Weights of a small transformer language model: 15 layers, 4 heads of 64 (1 for keys and values).
Each number is 128 + 32 x the weight over the matrix's rms, rounded and kept within 0 to 255. Layers, rows and columns count from 0. Numbers have three digits each.

# up: layer 9 MLP up, 704x256, rms 0.0937, rows 133-150, columns 0-255
# down: layer 9 MLP down (transposed), 704x256, rms 0.0884, rows 133-150, columns 0-255
# gate: layer 9 MLP gate, 704x256, rms 0.0922, rows 134-151, columns 0-255
up133:170156134127130063187114127114141119132139170091167074134178118084029130102096195068165101120107170124155098126171100167173122115149177144090131115145104134149112125099169053179176153137124153071188150094111134133076151082154144104131115097180065163119109095105145127159137140137166139108128204173131174160098099143146139153121146163133153115072126105148148116150150185120157087127148084160121206131091124124099136114121098145146118078128174180136066069131146088127143113121091094136076146065202089092191067075159172166096102116233091130116108122090119138044112144122203096108131114055092167133122104111133136123083145166134165151093129154104109100074090168144180137132115155142152182169178046192119071134101130140139133107156145106173134081103187155142092199164131116
down133:125141106163226084149126194133162057130153148172113148142161115094090109139117100095123156100143106150141145184115064173088125125127171008107157144141133094157145105144145120120160114164113118122153138153110115177108130103082116190071173096096116152086090120117136149121116127057167120158043079130120182133146116135116174144185170208131116109130174088184134048150131179080089148106136177117138098095111085165116147146099070154134120145160163085164155097115106147139130139104144100121117173122141110133167098102156135110126072088109113117183102087066120180137096089118081182151153095091135098109083152204157148109131213139095112150056168104175159127070192181070133122177130133176169176122177087115212142111091151123103117122152126093118175115092155088147091113083118105
gate134:151090153185085155118070112161123128135179115100124190128062104136088145108125095132120112123099120128104136093094154136176130167132144140170153134125112096074174149116125099105211127153106141161088132159137134116091128135156144164154116081159095082074100137087110186157091159166130123078102143152130144128148116171127119153138143179144100122124127120190105123133121134158118180111108142137151154160121155134150132122177141085120076102095133133121148170132109075199115119148088088093112125135169108139144134121147135107125100059115139121123096121168142126119066136119136127179170156099140132125113121130096150162100124072119101089131118099151151091145139155166131145207091108121108120121106152168119131138157148127148077127088132162143123158139095115152116138140142189
up134:116162109137167125148124099152107138157138137129107086118115146107127097104135115123040143080078127166119128161135152135119116138161117135162106105167148120125124147133193114063109096132141130145082194142155147114107103103059107142122094135120138099131063156157130135110100134089108090173100106154127136142134146107158117133186122181140147141151172165145141155191115143132114108159066108123140148118199099153144146130116125133145145139134125154121119162212118111113138131146135101119191181071083125120126116139142144156105093074123115155154111071154112160103140162099111115098150147155172157074172144101132139109134126124142140125122093104162149133189095111153130161127104080145116143152131120142139068088113135165136123144152120101088133190067075149176147130119068126
down134:125110179128195151166164189089099141114065173164096098122155133111152111153079175116146166147142127112129148126156111111095123152143101078099145154101103127143120120104141114144143117150154092099177098164157146108112130166111150166107115170097164118169105097185139105144138108098153047113140118150085173081134121079095071132128128099176102116144166099151104163124154099123121060173152140077121132133101116102102140136112089065117155141125138089168136089177143124110162094119172095153136120127149151068133105149106153187177117121112166073161103103153132172161141108104133103149146118113151103098113074161147127128113140137076078108207109079141199133092139180131097097096108090115162128147129166106170091170092116142120133103139135165177142114130123102107128118148154145
gate135:117151157160139222102140173136159126104104151106149142141152146149111096116065125150122186115195109066145108148111150201165118113104120103158117105117136108154095163177232120109114132141060112160077101093142155097147092109079103113104156085132129130145104144136113126154103176140151106085189096179112105125154189137141084143131144110148099114134134089086047099097150127150138070091053094152118053114090155089171089099127130154141092144139119105097160090111142109119148068117131129156126111106124145148055078086152138120139143148127163133126110148114143123082153134172111119095112102114103175108080129185123152132145146124110147135173171113136081143197162099096087086173158114130151157106155086110105122122166146098119101110117107180151169109171152173121190151119155127
up135:136117128127125078159092123132127176187150023127137159171166177054056146140132106068086140076084079160146101132109068130127167104203112163126086139153112099129112117056137107098159095220184178119142123131226119168119100119160148090134094169118123174160097117090104177134200126121184130127105178094097153158078119114130130115122098087138160146156083118104122067120074129080148083132144094138184141162161121172166193119133079144101155155140068128140156125167106117129148153162105124162161178124133093182107119106138104113100162096108175137127137165132185130142051139115112097176121084113120089186111113175127135147088165158134118089077068123144142150160115113145118157143125148186183135105103126134125099138116169155081152166120167137096124080128169080158110136114088154
down135:110119131118155190093127084131071105110125096112089117117119070185087149136120130126172147214149090161185091126109111183156136103121147155115160153133147089118160083107154138152127137108138137104136089192159065160077100147145118087175079128134077051177165089141046147108106147081095116135125136118129177140121151124145120109175116158139133127125141121089093099131127124131156104136139203080165123075119108168115125101091107140167156114220116151105164129163118094126127167017136113097118148100131110048111107164129160118159117181104114155128143138148149125127157101103106084161152109168122123146116165158116092081180137200124125150185115127141207136094139081128117105164152175138077173191104133099165102088117181132115123136183155101135123156036119113092171175151103074
gate136:069142142120137112126130179153091149156110160183188130142156156157107152111100139133157089118177156141134103149191131209201109117165168083136118101118201171207100175148117083125169105088130088120125129127129074112057090148088157066108100103122092109111103121112142092047146093100076118170149168146194128142176144146174155202146135114105133124082106134110162120169114074089148091068134099073157145110075136097175173133132144134165139120137133056134073109154089114104141132187130144163103121112138089115121127127119099122114129086140091101116098116071146160127161108114114184084100144207094128054164114127179090121204156067108108145155116136073115192166102121128142165143122157136154117093150066079157089128146096138130139081145101164089081119193124145081139159153177095
up136:146087137082140146126117181166130118175073119106109114099087161158116094081092115095156106052141137109125041111123096117186158135142107081142147172156166057109125165185193126073193181177156151134092152098132059124111121159155131171086120092133116125073144145162094099114106116131087116133167138142135075145100167118156124165082073169152142109165077160131117096101140133097128169082086165149130042132170083044137157096067120157111162098154110128140155141151175156125131117142137129137118109165113130131166210211107181167124086162086142094138125118131136153098165084113109085140109137218106144110198062179145182136195108106094066055070141058112154083151175116138082105224163150138156147119100107135110067173133137125174127126143102155142164127114134139176175116148094136
down136:116135091078187088140185132104120072133152095116126131116121120091164166116126136061149157188105127177029122145193142149112110081119115123159091120119145124201188100124119139109102152187118107199106087168113129113159167110096143119124130100079107097116086114113160094118131164126101159147106163144091099160147149109099109175102180149124081082106150119097150127215160106099121144097103107109157214114062131116130118116192154121087101116152208086168091096149087134111057091154157170113146062054119156138135134098113114153146188107152153139089184120107107125132160171205082150170119189104085148096122061136106110121106173173112109132146143181103124062119135070196154122090097128137122146127092118142121132084114169124122151134125204130093186122120125205149171133124132119
gate137:111158166197127103143135255130111128142086171183175103148097124124052121104122059157153080139129093133051130098098148135174170166140177212081076073121100136152108207162122131112204119144133078098114172132145088118135163139128164097136112091184117187121201171133156146171086164065126146148085072161117146114150114118105070136097175111124122154119156147141137119100139116080118129145172167072152115123054150131121123146115163146124134158149177186112174124092140123111183185146129104155073114150143078163114151090155125170220113121143091114150108150122053198083192131095093167140158169111119118143143120089137171145111080143120125065077225112102126125061112139118131184091197124158098060053130095114096106139155097119131084071156147042112174097085133179172181047092157068
up137:159107108055079161144113132142111092150109083112158140150188106084183124091130146119157132143095167125189148112091138124161149059095103124186124162068032158180078137107116090136054087161146052093132168123166173136164115182118137217118162164145140146127126086093129087163132134161136133157141190135158085111085154076090154093110135121097149100155112146097146079070198191185115079130120174071166136125113122099179140164167112142148162094105146092048103135174179058104114086052158159111104173095125148137088109126138174155132119122097179128139139172088174073115134132114154153101125097121139169180141123106094095115063150219139118100109119115125153147156153108109129177162106125143129120165122117136128167173108159092041098114109155187087126185199110055102062139208103148
down137:136098167157118155172142173077176126176078076187125137203072127139059127108129107071132125123104077175079119145141121137099144137135146117176186084125167154091070143164140184167124146095162060127109189127176159115116134123081139144121105159221115133124061105082203153115121106088111140176181064148152152161134104104105131148116125108057062143107105148103100092129107123050177136105136099096173172114127082158186084116134143096108183108167116110085141100069185105103188163116173107142107148135089105154124138134092119123176091180085122194137074109102112109115141167107117118131199134062163110135103141130162117159079173174133124153124219136102140128097127092096174152165163145153134059101117134201098111176109066136172145111163091074098171100104141160065111107143228113
gate138:079164078196136130095097167033156152103162140169108129181148121137147149123195096056110152198172047072063165177138103184159139056105106085116116097079132158134145177161144136148145093126136146174075148081045113164197143118198143183203161133118138152169163124193122086133164111035091094109165091126104168064126126148132099170103147081101116168102107092130113111097142140193162145107131148110119116147153146081081114120143100174138134154147140189117200072105193133108142084144133138140152123119146106176088129144121139133115128074042048111127075102100095127156103082106185128134150116119169102140160102142156113154119111107119120128146118118097122194115090133118127101137088173043131116103123056109137130092102100157160143137160225152125094135156159093137153130119141113
up138:090122168160109107107139119172154148141137130151129122112108084162136125092105150126121150118067220117167122089089152124174096113121165153058141132194135199162138168143103075139060128118148094132142108103199109115118109122086073078108140145155103112149145137095085099160109115180142188125097126071082090125077235136113114136149114162123091094131044134108120117146104094135114117097085083142127135135119139129130150117118156122166098145137118099116075141164119118163146157162092158090142147153087076097118092153153122135141129118151126206125104179100131150137154128139165175166091135098123078063135130188125155158095139090139162145132120121141120116153084167114123115137139170182156098125037162203134082199102143102141159184193101093140112160146049117224157172134198153
down138:125169088096109183171105140056068086126110139124084111197103143145122161100110011106123149146174121065135156119160142137158191071162129076104142122079190187164143154130183104129147085185091120093073132188168159106120174082153112171097145106075183095134139195111118079066150097144120153107117184131074149114105165079107221147068115144139132214124111146081091138061137127139084140120155106149113133119169164108123127183137148175173104123190130173118088110100190139114129094185059103158149079076115088136110138138146099109135140110063028128166060119168066100114152116117160155125109116086091082120105113100118123139163155128078159216145066181154168153130113138151150084111151144096124125101129159149135155072218080162159117204147162182163135100154164147123133077108153075
gate139:141112127179127128145114201103156188094092092138092150174176164152161089146176144109072161058142112167076149105116162156155110091152110107140176159172108154094121144134158151155123103106155117117130091061170163097142141117169104111105106183089140176129180103154062161120195100120188151108155077079050146149137118074103180099178116125092100098111086188187087145171141184145112081151082157152111149129049163177106188103119141049147138131129125150125150123167144149172103134182144120122150110051071151117197161127134140139084171142059094099140154111089148110133140124158091121152129093104124111137099122132152145112116178119143096096122145072068129131126113107093128139129153169156146160085163160040146082147122193167144176108154122175098054138047131065094153117084094095
up139:113179114132150098116076153120089098115107151118106105122085110089142129159101144181118166131105099113166088100113065109069086135108118148097198101138153124151161154127088112217160147076125104113153121176167129113120090080104108120155122158158149107051115075195216214075188169136142141119155133088091140158064104075086151142109170058160186139105157081104112149096068134152167125135154139171125119100106114133109167121122129109159135104145130152133123085165131162098176099050163192106166102223175127121153148107040120117169083088132147127116129147045193096128147110160144153165095119156150146128101100123128155162095112127176119111176113158076106127158111098136116105149138157169104108109090169136191158086110115038108134165154109087160088130173087161159134177151089185
down139:085088124083183101174133137180133171133132124066104121097144111130137116143154094126166168094128226161068109160113173115183070177138131162105128145059105112156097095205132158150112122087158124108146052140151142069138155156137158072117143095149119159146139199057100142177099153141156148104107043117115155152135111103053133119157144134131132052170115149106136207173129125111128121146067119097134144083085127132146136106080098129120192157111060124134083067137095141149127158141064086137150109103136128167130087115126094140118120165155121145127148044228096105097144116149107082124186025121132119123141140166170147133117190115114067162211104091113121124133111150076192121229171163109165071133153139104156176113113184158168159139115119149154125125075081081102160116109168150
gate140:141126125074087152115144161173125151122120108111182156143104086094115105181175105083076078132143091145136104118114183138120113130173154136137156102129101127113130113091129148111154122111106120189139145134116086150195101143121137129131134078093080104084127172154184124170152139111088154099147119110110075147160114105090178116175119168110105113128094108180155105141173090125130147212089183134114134136164131167163145076083146127096139156129120141116156144109086120167144138149135089148151104125146138174113094155143144051133110156162119144067062132192086133097141154116171119130133160171149145096102136057153155053173157185117175128111125143145117137135069123143106045136110146161136062110131166122143109126145155132139138139154114087127103180098163135058164139120165095
up140:116104144139147191125139142180144113165130103087181147126128115158151184152116135112121094153076120112115103109103130124125130078132114182105140141081169074144142174144117193114139124140164116178127146126091133163170118138113153171139117093090124112135099151145166099156148114098104119083122123120176093124185058081121151077135089163119106101167109136135106116127116111141218182180114072160161091058137146140072158099102145097143164167036114122162100142145124109167147169162145108156130126144085201170167124101162088127149157116108088116125076131146081093057128139127144127130119154102145158131132128096155134114085102153144109171144059210127069116203093093167140085157139185201140129096121157122111122088161146101129187107173120145098086136069134073117116094134193089
down140:126162117133154174121162135091113141085122148104063099126147130141125146151137140119133150119156144181138165108118127113152137189074120110116127159137098130123079081121067100116128131086135162120134088103124161089076130070139057095095065179134147145152137122147104184119173108117188091111135110112104127137163190150094120176148153127143137076087128155092138063119080125159101053114163107057132172150173125108114140167209121116135104074086102167141128059115137163125118081165072116095146106189132171093107130158096085157107157134124185096168184175110131156154138160126138138178120121151055160132094163116096176187157111101117160138120092095112188105126208166086141189134119120101135100122124078112153135125141146137140056144099140162136180057136147109120112208126150144
gate141:084029035149129090147145068203148171161059116156176127132091113130123127162173141121132126132138136173132098113138143130188095144145142106143121102125159153105178144127083169152186108164146139140146136136143091061176104115185090110082131069166124122131153105178068170140171126126158128084139154076140188070097125072181093158139143124060165128198130109111162103093147092117139126096135151091141078141174079070212161142133122116119126154138156123114096101122140092110107132164195111185116138194110086146095099062081137165091119104158150083137106107118083127146126144125122115072094138185134146146138093129174121166117201135213095097104124139136131096193148097111178075121085062159144125101154125117124113133135140162133119086144140103089121102131117125113148188144161172
up141:131150135164151158098125111099107150136038128168167124087085144089129101108148136141143118119126078154143047154134117127171152114191103167080102140134110120148105144127160113168099074090109088164097145135118200115144145119120104118091104065112114072122093082197117132183153067121117193089168113144201100121138147133120154148133151171156143155121155209160177073134079124114103093072089123157092118086153150146076145120126130120172062146094104117124162119190064127139093128149149118192148130163086158153123157118118149127111127172050125087159155130146096101119078164088182123180146102145148189147148082144083088073142105138124142093106145167152037126192122166183103129100157085055143169125190147106132102150146162135083167129110144115124124152095107076156075149164103116
down141:078121111103170165159145103112141135107190148117122163151154100127095125152107157132156154142144082089082137159142078126124101116151127108187204185189125080110131098114109116189140161189118115036172192194132072068125073098135093122114125098127123118072128053145144159110122139149163093079111108104108172078140136103171104203141112150092154119148125133069146100146176090098123181090174130164164147104145100111177102122136150117062184104151115101117078193147138163211130108151142153123136094115100119119100085058126127180136102181149145112114125100126123147101156086100107115106148101198136119115151111140124152113150139174114144097090163187131148083126102137087156113121099169198160111132104081182086161147117124140148080142138142150094147063118103098151172104084142110
gate142:076151129165124175125107076137133083148116085105067194131095181110166127124150146114125165075145190147102137104107080119117144151109193183143132171142135125116172103101144111116124129120171135109119119066113112124156121166114127158101185187147145110179124107092128133133157120100129162098182156189105166136177073092194143168124135165114127133157118125115119141116129078125180115085162116137118138037115122146146108085118137159160170171116101168140117146128164103062150098077132122151182119131132181143194125113121120109110169133115133122101129190107083076054181111123110118161118081203097089110126128122089105167136113157083151087153088153099071132147088146168115117139139147130128131105118102128097139091111137063148061088107153162141100119084100161135125168103134068
up142:089176104132186065123157170145165119105133173165136167166103185086148082126134138166093185111110126133111123140147133113101126114102131151164111143097146150134158151112112109120136149147163094158114155106063146126143140122175126161083133078070131080119132120140134070104116087023068130188144174125121131104162128149107122096079123102090156153138117136159088137144109148160160071172138076152157129097106116109182148139165160090132149141085104106122144169162157136127118112075157146123089154145120101132124111143084173152218108162116105155167098099134083143110113111108151088129123114103096124118094144193128165101114109100144122140115124134136116124194137111183162108041096141171169095108128106124177050112119136114133161144182129089169148155133104112103068102184143109
down142:128103136161088130140148136126134053174143161029171130131050140161191148119096116130118158116180128142147139183197088158131107123119116151114144146125129120115094124080107139139096136129150135149101205109104111086157080181145162134177149184152041162148112133109137152157141164134176122060119170129154187123125102139106129072124147149136131096114116093127155148106108152146092139100104155150133110102142088155113111116104070199096136110169140125111121158159120118132134135091163090102142090137109114132162108105154098118072112130140170108151100110113118078149128133103142159118158118166126143184122115172108101172164166170165146109150144114139142096131122128139102139127122133119084137096164136067115145121095124115070119098128118166098101120181092083154084131041118197
gate143:130131193139091096120174195112176103152152131103093116121091097081086137156146084115138113157157145134127162051064078147135097113182153124077106110140145148100103088199163177113142121151050150131105106104150200130143076121149081128184135091139063098146102124136118121158145174077114110082148091116096064137163091151107089082162092124132137134131135141188099140212193180107158133165132104111162107150143142117110183120136142152094148177138219156125106131149171151151130109159131153104134224151141113130139141184139162061090153132093062118134156093088131120170171121093130119187104097087154118058064099083157127170124150197148118117117128095113188157116104135107153082201069103076181082177127151109149139136174091123149106127103096107123121160124198087095086159113027128
up143:078053126076109152090164087157125126189122074176151111082119108137086140157046061095136121040147159097109148182093186161157173152132108114084165119070087133101100146205138174145103178151131080091075119097148138140170077154108139109155161083086114085151126179219095179123072079142155148180079148132127096114195171125135120174090161125131069132137174152166165125083112116074138099208142147172095089175173097084109106150159092137131190130149156110076142157150153052136209106110167110083158178108130182155177185116105143074170091061179150160105152089127170161135136131013105194160180135107165188170069140147109156128077152163095094123108141127130131141071145152135091146143132148145130132160085114096143119151106075150086159152113162141108154135183066082109132144098160093
down143:149180164146139161126131126121129139084156086180138125118150097151140148087112098085112098133064160117129105065111152042155100142083154127110145137117145121191133077095107110172074117117176140115144121151147154164174114119130150142090139188088219113079197149109172145186201104093133094100157136134134150154058141098162141166111139185154126099133152160132151127193110138112129088119097130155144082142186055111091083145083123120112089142145074149124046169159080101113161096127088076135094090082170186149124146136128130112166082154075107110159143138088124124139163118042154160102061141210100188073091130134171072117202054120087137129144128150185085104144126116147116090110108071142177104140216142188147078105087149147187137102159129108044120117145127186175123132145156162
gate144:113067053090101122096144112119121176129142072142118165122098168062122066121133136072134118076127078108150151125112136159124125128163189161169090111176162133150103099169149126112158085166121167098142150077182167115063173173101146124119088151155141128134126081181071167110145104086171138136095128136146157158122089129119113135170170093088137096131189111081162165133139076171163137147113102162139156047092093121144208053163140167134135131084169198141117104076125137092125151086123085129121067101093133075134107064123161150156158101134114098156128141119133128127104146166082105178137171127092131068185110134165133118111077129136156107121138103124075154106083147182142123156128119173104131139174107139169154150133149158157110101129120123192154176159109133125087168151170119
up144:178143104195074105143089072169130110116138154118086153144106073153136112097109158106137107113109161102115157076207143099134118082185127114191168084098168070101146100139112094138109165148085109137115112090151115130097131168152130181097099177098091119112146101123187153121128155104189144129115095141150152147145120104125084104147118122176126109148172134153158158116127145153045168121113087120118071150161187147103168116111117146174146100157100084172167074114060107145129072116157078134111139175070131171109163112089085103136144067147130150097158134128176173138141132100153141095152101156149178127120168170137094115091189145126162138090129088174162114122070095112119139196140167150159099164136077198169137121139130089095159105127121188140090081128101172147098146135111101
down144:074126133135162135108093168139119148117128118111141053171133107144103134188173122154084112094135109168114087190099136121111119098144128112115135168113146150111117158150093142125128107168127112104140099167090111135103092106122107141121099124097110149186130163134152067176187124162104163102122167144086161160151173172127049124069108122168140111159060068114138066098091152078140117104133107135097182181152178137116158105181118121133166182131169131087100055163162100129130085140142157103097117061175144174102204134153145123110095157153181069102138111122066111204105161170111147105132140119116157149139120096080142119150113185169092108111122164141139135133214135116133118161140116066114074123148134130099119095114162107088148161079132127109146109135114086140112105139176167
gate145:115120111156188138104154146125193154105123128108153114139139178121171130117114150143087147089160110080123144146157191131091093117126120163121131128157120142148174117089145165157112148140121100086144082116126099072150144139148125170096170126144149092143141134083115037128088139150111148139046192190127094123101148115132183136146083098116102185125147134135073084115071108077166110114081159128164093176179153095127117117160090117094103161182136145113131157099199129120121113095153126172152187087172097087080111093123155150107176116105156092055165142169023128154104152169197136145103159159097150150118077113153138098089093112163120137134154152080143168195115153132124083137098121129147160138165112051114149155096163127072096120111096127128095179162099123127136057124118122
up145:111134097109129107111117158111124140079145131126045127159158112073157156080161135149124184104133126118104165167140102176113138140177117114116080122085120090146159123122119106143114137200158132116098164057126188159109043143119121096134176107176129181110148189196145117074145156080140063136098110087100127115104143153174143126123100129100128088119153113156079122178101144116140131134152143092126047136107110085117134096157099139120164093128085078139112141127123098155115058135155159153118150101120095101139158147121131167223100196122169147118100185113132165150083186143162134164116150134139113160164076153112172108086065125113150123167159084139155138198161116186156120139034129062111143125170128130083105153155153145042151170138127138139100097051098099176185090122164124
down145:148170083156109083118148113134142148145141211108095112157113164211105170109154087154100166102134099123090098124121046149119106183072100136121118045131153155124154174135071128133124146081157129077147118126143145157109091140168089057129165139144121114100120100118087135166138082144115178115109139140175095119110131136199121108092158133184118084174130109105107093204150077133064122038108122025093120102062113121166103143122145106096115133107164124165127115095101148162165165134135177147192078113139127118135124111140178122136084152109126164135153091142070105143147172083110071129115089112136089155137125171202120126059171174130164179093115142135171165090118092141174132123155114133144162139173172129137089130116155142157146138091130156122161115150188153092155126118146108
gate146:106121118112123129154112137120122168103142149141103129139141184133122137094124146103141114058144173099154067120134104156111159132150129108128095143096125094118148100145127154176125112116137136137098113096125071129093165151126104154185122096118142152123064130155128135163082158087177113118104118182154143080128101142111140134131096118082142100147116114171112185117154089151085135119110138128184149120152149123160140184202109170104147161099118102159107125141108181112152158071086052158141191079137131180112115169161201101118090105145120107139138113141085128159123112156159156064136123153118148140112126130173044157126124141131118137146108120148153072147113119154103129099106129099130148100125120127220146113096087095136134075146148183151131108126169123118115175103178138
up146:132184082087141063118069131121139120228099127162087113105128137076125127117079142161133178108109178114097135123131155138136104131160128177118148099116107105165103055118113126177116104113095164087105143082099089233186148168141151087122138093111124112136145156124118122161107101146118139128106123165118131125135149151108152167105136074158121127117095080081070151116093157095099116130155132129160167144168111142140088157127100113048142111128159155154097096122091123142153154080138102107106163097150111148110135091126123135108112161176162118129169168157152154110138139147130127176101121127106215128131134152133135123149120165132091133139118102165146080172123076125124105137132130161078174136105168202126166137140136120122145121167117117108108142116154122138134128064099149
down146:108136134172103119105127153138106157127142155129074143090141124129109150160167133078136096110152089146151122122086123084126163114121094101092185103092082094097112097168085156132133168145176137111084181178161129123143119140091119127162203132102130136121118176131143111100133123166117072106134159141107161135163154169109076126167172122143125135127168079078150062107079089084176129138165170184135091129128089125100144137143161077119127172082119135149117106128132038139117131137148092129159119155164108099113158131124107140120087102159145162157147154118133173098115117092110112109090111137106178135098181088093139149154134082156144142102099118155136132095147151133108174149140137096085145156114143133099121101142130152152100162078087112102126119161176125210091158135107245
gate147:099078132144134118074063162187124070100149143062129122130146109103181121118098063170071151121157086164111153117145146131143083135108109120123149085056144175088113178159165142166148123138100112115102080109190162143113119187126127107107161145143108122119152105103149082131096173158203136113151134115094156090131076082095117127123132124135141098138169128075183128198155116140174138150140152100101063068052123096099123130151095154097104135129140173172146130152123151087125117152136195094071141104164126129128170109217141126137127140105131166127156135087128081156146187173135105119167066146162113140171088076116126121089162142154073093126134140133082148132090104173152156142125178095124153159091176119154127137130146119130134132127074117116156118111083047151152184148117139
up147:120062185133111168166136128148162169119153132053119235142127156126082155150141148141182126094080121076182148143154124154078076079149133046090156050158168096139084121111140136108157129128130123169125151183159136144212124099077085165116171125118117110163117146099131063162068148124130128072141150146105049143156115131153110132126156097096110151045104136061107127161135104064133098130152148091154183153104117103097068122081122144118110113168131139053106141143111137161120082132139112123129142120158168106103097169075120162156163079164150108149138156131062124164165160110146124146147186146109140093110173072150167078123155098147154163150103082098126117142158138111129131203132176123119117179086153133144150150124100116135118184163118130139174129151061106156111134073080085
down147:166156123107169106197086147117112143148121130103163120138083184148155172121052111201171121114063063160155165105130141168086215138094119172117121145171152119111185140149101211115149126087146127138141154088098164129212082140117050113132148159084145133136090156175126114103162137087162176113124124188111120148050115120101135127043106144089159073089194165114115125131126137158164136183121115132137083129051107150113124088099104101140094107161141103149145156122127126114090145144130116173144134075120165076125088080076107195080154084139149122136157155101097177168054110128120138128190125147153106106057078141127179079161157153124093131107156097149119145128185114127127117138146141125156144128092100103112104123149114105119110072090161107050143123157157173156171125103164107
gate148:146103125112151159102121097165118164104179175174173124132102162133122075120147122130173122136190139139102148142089170117111183130098144112090109116171133107147128120158101144123098071101092106140135112149163079083197123096173124090170124175147157099122074133127106170111162101177111106131093153172135113160119169082136109114103145136122150127175146066143088118072119159155157132124114132075176071116103118190113095126115132114142168139181126141169139139134160131081135120084094106174108130133165112096115110183122137175158131099166124156149089153129124121140110130168105110113132114137119152102140156116201149162141132166125118117146107132140098126102101117124117131136123129151106103117104160091120110121106118068076122113132137087149131102131070118047129122196139148
up148:130126097126122173165095101144131124137087103074117180110121123155128139112141148123123154120134156135121146163118093113105135126160132144194133089120105111192138084115077098086117104106140172069158165131092120147112122092118081122140102119137180097157177094153145120086081144122102086082089140114194109080137114159124114097149086042145160102154133161154163122127162102149127149140127093171097144179155186154111144105101098126128162139145113149105118209072096167085153118133115180142148166119136129192134097132131110136128120124142156111117128103140138144062169135144115138113129073102156148126079076124200123105121163076126139128140133217112179086160072092129142067113104140145140116103136096123152108132129046111147138144109149181091113090175100178141133088149165119
down148:156113088078120097092143116098159141169111090094139090105109120121164128166180139138069135158118067122091176140172130138108132180076094128133174127123167176072152214107159200084123056160132140106127089160167152105147093120108157117076195109116110119134099122140137190148100137109188143119136139139089112165117136102155157154120121170188141150124096104140104112125116146153095101143131166138080170106138124136214169137126128107089098153110174136133100095108079124118128134105111171111142078130141099111152123107116129118136140196124107145136158146085134158096129104060120129117139104127107106090114118155141166075118076067119149129120184124180119140181138156100091093158106174143171149067073138149118156080122145104139174181089115111136159131161097101155101145134134128
gate149:138156092117139165164104132208171119157154118127220154108129108127086145156085097126131149136208135140097176097125087166110102141114110119072113145080159144146156136131130118180124170084166133189115138129121175168145125107105146133150100088188157094161101146161156087162064072177126146122066074176114112183125137113095183096093054104152120091127175068128133124123121119151120195141100136125190088174154108140083136153154047148136156121109154149129148174128179156082193160118139120088112125175092085073143169118112120125140094149120135179182168113138118126104108166145125123137168145145075125069039141146185099157151039100139121122115136117126135103070109232062130176088100043143103101137148060075078110173138123165165150140126145078069130135151107174133130162120130162
up149:147188122108129167127161106178117149148119124183102210103139140143144176126071160141134159116108102098131190131097121101122148117100083116183151139162143121085136119085153123122106176122094092097109121070115146084107115169076107088141120096140146103132109150164080111143128130108118095192125149154059095204101150070160135097129134116109161108137119110182147110096098132145140126080117150112117175114125130150067110134110154143174118097092188175119113113118099127078129173106107076233168109173147070132156133091072177206091112169124148156151133145188089126164140127148080130112100109166114186118142175086153117178102090098091143106175068122161207160095096161097148162127144150089199101123125123136164127142116110175122144103136120109104139155154088101116146113111132090
down149:159112127112116136143053152153166097060138103203116112196063177122167113104140166105187106136096098187084104127119155155101125103117148176145134158149145085089140061172123106098131106149156148118095107159127124179127095077132172128131138148097115093153136140143146121098145116137146184174105110075160140111134134177095159164104152151150072138107095129109125101176159055131130107150111078087186129153136147097169128147138116099162120110154050218103141203138147163127095100094087123136143148117073132132098144100090107041094145184116089133129145173172150122125092094198150106086132081132082128103040139147171131140238172075098089126132147120117054148147139163186099142144134118141142132095097109111144131164125084076156171147124197174098097117187160122151121151114104139
gate150:134104088128186132196124099096142150145103135092095170122083203142208113142109160206165123177142199093191066122072151126162102178137101186082140090111124119138110096170150107137119091183146118153111159087143145136092113082097043157136049128054102144070122132109128145071172107059126121143105155158101048113093160136149086135083109127070115194201129058124074129077089091143118141096111118182133125141151103139151174114166141145090139200116215144121134165146205141157159112052130182103107121165141182088131149107156084138143160103109140141150119126118117150113146140104139146174086164151115166121059153100153100133150162141168129029159122163109076150154125151134098182160089178078085132176159161073079117198168087072092131091056107175093083202158101109086172138138146086
up150:198133110078094171176073143150055106137192071107157144129102096079133144127129119129146100115150070153066156103165093202158140155106127116122136255086078037154069075142127131137122160090133141107123134118149093100084161088132173081180148122187083114131164203084114120074072156061134109098094156118090090169136124077150113125148160112056130154142163153088096169082128089093130140148079139115107132188117167185121081155155093198149069108123146065108181183105216182170178177111075106133132140135091179163170136096083158190150164106107157055084128145088205158148120058093146168124082075146144175099074119082125110169165157117199166187155121163209180189051125096136131144142078170137132135071121126150160106138126136136125156195154135120148126125162101139133133091108084090
down150:130248165129150121112131154158120106165148136185128115060151152160082107108094120097132067160181146118062098125149117098125098115133156096157145092141151161006170094124115110133120164150159132127182172128103185091156171107170099126153117178143093161113125060128099123161099146097151155129162135156140139144117081206052129102163103125084101121131119156151118111066141200097129100155099119087174134099106077120163127138167178123117209208126177146136142154133100127056116086176180128099173136178125122137102101111134070071116148200171082097142093113120096125110221114195079163083112128139085041160110165191141124089115109060135113100077169158090139118113146178059105153108134117155087073047099127160105117159092138082065149141147169074152109138199119155184146126111137114
gate151:141161136129171152141125110078207121165170122136106138127145145137124127085156129050137136154144113137083115086085110139117062165152143130079150197068068087135095113169138112148110149133156110179103095171158094142163156135096117168125057156142114066143138149129170124041086081139071181132154137134125143157149100100103071088130097083103142115092097094150139194110136160168165068124119087155124155099065110142117119153186166120113146161143118115102095129125106152119086123153097152095153124148122190125087170081137164185147112142152125158191198079149135107128079091184179093053149133083147093126131129117121123130183120100142075141158096129170159113149100119106152111179155107175113158084090087129168141166091085178160120117140153118123132116116161072138149154153130127